{
  "n_layer": 16,
  "d_model": 576,
  "n_head": 9,
  "n_kv_head": 9,
  "head_dim": 64,
  "d_mlp": 1728,
  "vocab_size": 50257,
  "activation": "quick_gelu",
  "norm": "rmsnorm",
  "norm_place": "pre",
  "norm_eps": 1e-06,
  "positions": "rope",
  "rope_base": 10000.0,
  "rope_fraction": 1.0,
  "qk_norm": false,
  "attn_scale": 0.125,
  "bias": "all",
  "tie_embeddings": true,
  "parallel_block": false,
  "init": "orth",
  "init_std_qkv": 0.0156,
  "init_std_o": 0.0,
  "init_std_up": 0.0156,
  "init_std_down": 0.0,
  "optimizer": "laprop",
  "lr": 0.000352,
  "lr_mult_qkv": 0.7,
  "lr_mult_o": 1.15,
  "beta1": 0.95,
  "beta2": 0.95,
  "lr_head": 0.00363,
  "grad_clip": 1.0,
  "warmup_steps": 532,
  "schedule": "wsd",
  "decay_fraction": 0.667,
  "decay_shape": "linear",
  "final_lr_fraction": 0.05,
  "batch_tokens": [65536, 131072, 196608],
  "seq_len": 1024,
  "doc_mask": true,
  "train_tokens": 953900000,
  "steps": 8215,
  "dataset": "wikipedia_en"
}
Each number is 128 + 24 x the weight over its row's rms, rounded and kept within 0 to 255. Layers, rows and columns count from 0. Numbers have three digits each. The size before them is the row's rms in percent of the matrix's.

# layer 11 MLP down (transposed), 1728x576, rms 0.0192, rows 58-74, columns 0-191
080:113096095119149151116131121088136109145153134118142117149112114141102157084124175129140152154081149121171099138085107128132071122143139187131092138116105096104079096139088142179180145120139105117115127165112104161106127075152141117175095157123126112129093104121102144139164110111136132112109081156110115123183157093110121104089116102102122159093126095138123132154165143168136161165158136170110070125081089124152112124139121159119106109137116135146152089134145112119126142071127146139091133154133171059132167142105086090139153157121124134152132131108119138112104073147127146125
087:133115089124148132108128115130124144116120124135091107141132171070117140098148140150115149137127130125105165088101112118115069123130127144124109107150113101128124121118111157158095159127126098095164127148148169117072105114140110104155133097104136187150133136127117132118126130125116156115107154125111129112147135150132153150144121129132137124146159120095092126141125117117122117155145143110111133137124089119116169149138132129116147159098122150090138122127118115083174117167097172135114126131163144133140121067161147152167121090122113114159151106115139083143103115117120126164
092:092122094163128120092128127142102130137142126135165128130119142125157087139167100137124134087113133103113123140133134174158148104112123160137154120127110161097099097119154128116100131164129132158135149134112125082144144099149148087131134145126122112159111110199099136128127188106106119124098102110138100105180140152144129096150152135149095150172110115126170097126129086109150130156095162113119130101104144125127100115119142110083096091112143134136162117120137113125100124181142139121110105116135119052145116123132081122107103109153131165155123137175111154130124143124146138109
095:159125126101133127156120134120099176133136131133178120103098162152096119132121148109114152149152129136143119131159121132121120094121142125123133166124132143119122072128150141130118181127146082100109113116126149127110125139098074121143138151123117118221125117151082117120110089096111153128119063097166130152111134147147158133127143131126115150125130140128183162155124130124121121116149173095116145114136160118141162101174090135160120168142148078148066130137110133142140152099158139183127128156086133167140164133158141097147123151165126106145147122103112122127150144125120136077
101:160157142123127095135149103109114134092119122139179102162116105116132132154169133138102112135065163106175145115130172105130111109146162120119125123136123113129110127090106127111140132131091127151135124177155125083098109131143117141160154117107127152105101147136136128110127108110106098144143145125139144149127120104104146133124141144144163100151136179179136132129127115123128194111103105148126138134154134133049123111170163158125104136129105129105120121091083137102133048076108141131111148106107171175101146099133132167129166115129147125112182113152130096138130148116104103108
083:131110118162136126117142081113131099147156109132144148139178151136171123163131151126160144171124099141148137120089070163107138124131101164102102194123148101145090103122141155097111130136117163127130146123133124124111156096118124118141124110130131126094134180112145127123150114174117149127137115151115182127139168145075074065116140120152148126114086121140142138139106110141127124144082178133142102132137116096110115109134125108146130124134146116121194121158108114190108124134092128122175125127159139101087113139132110158141123092102102147178138150118143158091152125125160083115
108:164125099164156113092103133139175163098121147129167162148137168138155148156134131127165175089104130115093115081152107094165144141096121133135149074083144093128090104093118137126154175107151134102126120118152097134194154169106168147102146128152127154151105139130078099166162131110112138144133172128126099147136109108131101128178107112156129108102122106123177151114140149132124141146177142166140138134154124101141144097159126159134072151118110159139141159133083087158135102134123129116108134160139185143178100176124136092131119127110128112138112116119078164111115123123148104119
080:133132140127097117117108120133079117126154132099091110140095156112138137092124121087093150116125114113140096113126112167132105152101121164143116130075145169122124144119093135099134147106109129121152110132144137184153162128117123118140136141120135123148148115046109150116151129138187121180083134140133088129137165147092131127144127135103105147052135155168147089158119124120091134130096141130137134116129102137106140136105130103137146140105124102127150145097133104144131154076155134151139129123109145110113118142136084113121149081103118116100075100088113106151139114106123131123
097:103130120142115095089174120125110143179124103141120137132153152147139114127114143170071158120158081125146159132128122126109157159103124180140091097139079106088111122166144184138115124114143139133140145130149157105099151106160108089128127129141170149149119141104140082133167105142119150078098107103123105136109121139138106156140157102094118136117101102114120145103141107114148108130135179122129122090116091120115103146140152133128118096149136141154171137112134107159152141171110125168118157125080138101098137119133145115121129140158126168143141132123157109091112159107141153093
091:158192128112117114159103089118146128133104134101138089099169109160164123142129091097165113145096138134101112110138120148112141120137097120143111137166143092113124143093163158118120160087134152116140135122125138131165095110102099106127160100084087101136172148139114134116159134114128123104096094117121136100117132099114147138125149145146106125131124134121131122175130095145130084112147142113158141112121129133158126164152158150130158134112082094166128121102131128117123102151116125137143114156132120115121105098130120146136126150126147107140128116095127126087151138104141115148
110:115131111094134144104136163101075170128125128104150169186131160113123127133130140145106128150143129124096110116094104106151097146122138160136125124134130129182089099139114140083120197114143135120148149120136148153076135100142123137108117108136152133113143123182084130115112126142108126141096100146109096111123119128108172095133122080117149127154144153118125123133143119107110169151117123124135125169152127148133101101115118113168142110132132157116155101087077070087100149135143148141109123095115158127106156120141114131151127111118132141135141150134164118115124109139108120142
092:115103098169094101198107151149107100125081126095106144132146137132129106124088135113160141131085170113087154155146114170122144143140158120128122118149149160113125104111130128113094107084108146131159131126118109158128122113171101094140104133077110136141150111150124126146145106126126119131131134124107158170093133142156118163090154148111125105147161118107108158110159170130123136122119156075125171152167121129117105112132128136138143146157140112085122094152118084123157160169141083108096103136150133108100127098144143109130137131152132136158159134141131104107134158101126115094
087:094115089153134130085134134103146136140144125149119103115081141161150124134127134107156106123121120095127140123157133116099128114125115158149145126109129158125132138093156145112114130159084173156153097150077122127111154151123161154132120103163123084121100126125155130100089134126135138129180117097151114101176151135119110105113113124099127138151115189115088133073137110149125137136111179121121149118137106085128113131131136114115125123191159138126113118114171132129123100142174144104124139150134149098123131120110125160103147163143114137112131162136162131158095124149153135147
102:134112146128141138116111128124129118098121168217139151117095175151105132161105116080133111081122129092136131153134136121151130140111129128145134093127124129128151095158076148139133135144126153131175145159120123127124132150111126135145176085142106136148149140140161175104107192150113089136079130154155128128095137122097132115123101127098137099129130195146117161125130101117152106130131113090133121122144120106101151121152139125100103105120154087135132149151128083112059094130129081154127142120119170136136082118130160127103134083153135120126109100108191109127124125146097113123
084:133087079117146110100165151133111126144137128137129127120173139131149120112134155136124133156121145076075158128094098119113149164141137138134125091147102150140108119142153131155158114107095153101110117125122116161136152073139114121148123108131123141135097111134086124156127130146147181113134114112159153106148164127117113090133133107105131127132136150097140176109158098129176116126124127085126161067088118067079111136123160108132160111136114163151146135114107139124114104171124164140148150117111109152157126106119118095138142130107167168106143147147119134140164160136149128127
098:098145132096158120137137091114145110133132091096133125098175160083140056148117098126115131108115118078083183127096146127115158101140161130136128130100106157106144143104093144172165145078105118126127141141098162133123076143102124141076143183122103105116149118137090088143163134120138142133122123165093162154115121098129170112145170179132127129136114163145116157121113130079167111152105120157143125118140178104128139097105107127145150124101122165115144110114150114096179173141133112161149117155132137146125180144140110151160137130128121150104134112120124135113164137130147151136
101:120126145204128114161176108144139106151128095129128147157111084110142133117122139135094113126124159097146116119126125127118143144096132097155133127104065117139137169139104137171120137165145109120154142162147138167137126096119133157129084147140143147148104154119171109110108115156098144145120147137140094126106117094106131128134149118136104135147164129125125142133125164115116120154127153064115074132134193141142103148150090099126125106136145167107155084141128151181122109096116121140104077101173100151133128097123122124141113153092079146122151144095101109127178172130155109133
# layer 11 MLP up, 1728x576, rms 0.0251, rows 59-75, columns 0-191
093:095120165124154166128155140174153147093136143105157078141135105139171132107134125137112148138139119119125162158092154152088128116123148119127125124134143121109130143116171146130140124125129128135150129103156127114167154129130078161114109134141122095117081149127122159105106139167132107133115115100120159092166101121102134108156119147160112115153138102129125089138124127139118165134113148128161175158062125158140133104115169115122078082146128126156156148099140126130142123174099126136119104078154097153139120163133122111109139128132111117155068110101147144183113138160104133113
075:167164145120099109120139156097152146118094124150158102130122154099117155105099119131152146105135115141119182104103154147111127153132141143128135099127141128128132170122136129097146110129123129130110156108117119128081142125109112130142094123119142150148132108121121146162134133097138121142132123141111101160168169133132130129104110116125132122135148129152132167182131136132126120141110119116151061134069076115122106117044157134138131145143147135116118118120203152139142126141092103157126130132140174131145155093098137121089143146124107179089107117127107118139125152160127131169
099:086118136095140145093108108141140132115129123134151154102103107132135116148152090117148133109121128140118124124144129161113086168137147154149122130138112136140137178106130130102163063137129136139147146151190089139057189107147157110119131086083106113096128145115112126115134115165126094125175120113090130097160129134099082138144101104111155101146130127115109136158127126127111136117121143153176120155126163068134086125104162096091110050109117122170110141141137122108130112128127127117110130087101128098105132154116126117106142102088100125158170146123118176122121093091141120087
099:161109112099126116121114137141109128121117162141144092078146129153126111154121174133132096111144119104123093110160172189140174136109164107135137129149143133145125143140116123126102154142108129092138094101157124113120148108148138101117114119142135122126137103151136151202104095126159134150136117139144158120152136170144129114135122104138122171163133113118117145143114125128133133107095118119115100123099107118108049153136152124127175104144141125090112166161143102117079147101089145091113101156142104126138131134097143088139089111118101131153120189139085123152117139128136140102
081:159172140135134147111112148132136102069112132143099124103159116150110111160112125111145092135149156138125088146150161118090111129165149139087142108124108118145170167150147134144142138105124132117123127148127120126124156118150154106097126126099133111132127120154131110187137090134102123140131152173129093151101132148154107115144126089090122123163141104125143169142124138117148125125128112149127136152116143144116134145139155104144149119176156143134096158165155160140125137123156153084119137151135142149134120093085136128141130145122125143100097149130111135153169162123108129136
117:100122143132141108141148107141091139139148154147122138119098099125113088112180156137128151082136132116078118130133149133096099182133178147164088120150121118152130146148087146088121099152148080117103145147141136129133114100153127141080098150130159152155130091134098127122174174163120174117152117134112123133104174139185125158115109097195148117132128131140127116154142109142105143125114131086138137142132126159158101101078125107148140078083103140111151121137084156129116107117185115095174119084104095110114190127151112147097155146144144117127130154128160134139054080143153153137
096:169148128082141161155132146154118131165139131136114152117125136182128153126166113144110146108142136134147178134143154132123136140126161080123107108166110127107121185159168157131175127168134147146120146136098084142116126169160156125127135117124130084088136114102122160159149127123140145110156125143141120128153153142109118119094117121092142136110137143138083082084144112143127093186138093156091150131150096124144104127148137168146146188098155119127143121103128141135069142102097161107146131135073135130144156164113143132203137128082101147170134108109102181126122125150134093181
083:161149160163119103137129132134159133179074149117148135144137101152105166107117097132111096160148155114161124120133111109173121159100134123105137141168157137121130110136114127130187110156162151150135131102154128109100127171147142128134096156162103122101159132126146087129124112148137186131150142128095146145146139093132116180183130122129118154134159109141142120132127096104113168162127164102134153133156106146171135101086150105102127126113102136107152123115131089106128129138176138136120103071124101156128131122108148136085103159120145136123092113085135103126151087120113127101
101:142119158108161128128147162144128120108121141170126126118139114149146099153154158129140143121153097128121113108126143123088103133111105110102140092172203136129129182141146113121120075116136102138132124115137144117118126125099159113123134141131136099098070122144103159145137118139151152106128158124131065133141109125162123137123115090125121145142136142128133115130148152141151133128117075134133131199107108157131144136112129159168098099145109143121095135105172121120135112106121132137125161160163130079114122113116135113110132132114079104141080129146119116114129100117120149136
097:134129122094133086126143123116114071087146151164120132105093154142108128142128133124110168083134133166135144141156175136148145142131165108135150161167149133128111145090166114125111100182141113120164168142143114133139127097098121146127159175106101124165156167151134160130142127132120081128127139133104100118154120113201131154138144116137113118136142092102125103125146128168136152134131160138182147118080128131133133100122120170119062167121135158109162133167159134126149114167118131114125114142137116100164116101137141095158124128126118106119102139201114122173108148110141159086
104:156141153101086094083123119170117140126146109171140143146121116111168132166149154107107058129140122143160117137112127158133102157097118170134144111124130119142120138152138125120137074116144119153124110161166150162076109154141160122140147096137127120118156145119096145151152156155111161126202123133092147115152120166124113124149090127092132158128150155128120146120142103122098135097139095149146110100141149133139147117143085158156129137070143137132105084086119126143120147145094098135192131133109114120130128129161158098125129137097132136167146077120168196112137108107162136083
083:126115129118124121130110134139135115173101157110106138120135111127145185107168166128117125139130137091134122110123157135123112116103132117157099176140117131114183134127134120099106152117147097101096105119178081121144126171121130148153145082095165089105144103131139103115120158183153115159162105106109141150119094113110135121177143157128135208147129133134110101142167107079120137099106123127118151123118141110151132174153114115110141156138134095124087142125160123136107085117134129125088112097115112162095119164157121129132123141117139119143157108111129135103068084114117119156
107:182164097141120115114148122120109133133130128126101132142128120139117134128116143167108110145098102107124135104125106154110094115157131131075137092117126111143127120125137116139194149150128162135124105117134168136137101126120157116108155133120145119132109148121114130156103094134159183153172134116135134129131118105135111115090121141126162115118153130078155127119148105149113177144120110120100110183151129151151146187097136154106107141156136132152096102114152130155097112151125156115148135139133171093114110115140114125149095185093158113118133148154123130130121117088094184100
083:120174149146134128140128111124129137088137109145120121076119110166150115104108116135142120132174154139120087111156125110120170144135108093069095128117155143137107163138113104144142119150124132169100124102107127143118169141136111121119084125110135084141119119156160159178098137115132147154150141159112137103112134143129151128119099111138181146131104109144144146088116105099104164155127117116137127143108111116135150131071150125129142129124152131166127102102160168114121135135114118145117139182170142145106091134133126112110132141130102137118106079134102127146146141128128141132
091:118129133129136133092140126139144154134174153147145102136103113164110109162081170156092133123125098141161133128091157130100131121130160119118132115100145109129120138082180087113130148154114150105094165128118152145138161120146122089105127129135130124156134165119117145117146135119135136155130125120120127077125103131116117146151125136100128094120159137107133109112139107167121150143130116135072116118105088138136116119124138113103092076153126105152116121119114110135117157167079116149099140125103121107136117146105133145149115114088142106166132115072072179124096131155101151117
090:131106144179074148110127138122163139140074155139131138132152136144155163124106119141114140157098120139159127154136091095156157115131088153134117175168160102131140114107134104115133090162124136104145133092145149133149167125139122060167112127104127132112105048127147119117160143125170144120134140182128133080118150150115104110133176105133127126130131147165109091152157142092158137166120102117131166109126100145141099125096105100111097188117117128156115101125109174107112118101140111110106144095141105136150125096089124116108169132127119126097160141103137128135142123134122112121
094:112166160143107122144151119189131164169139143164117088130172125127137119154129121127134133137165164096099122176156101139112061146158152114150139152158131109118140155096154098129147135109112119114170105146163147129121109140152118131086138114107115118122117138104105150141135137154159132125150147137109089097134112163082112147166099120137174110135155098116143138122130139163112148098079048133107126117117167136125109120128139133133156114117132121121082133136127118129084147145109144132125081041133190153142096148151162093133115108126126118106112197141129157110133158100121103145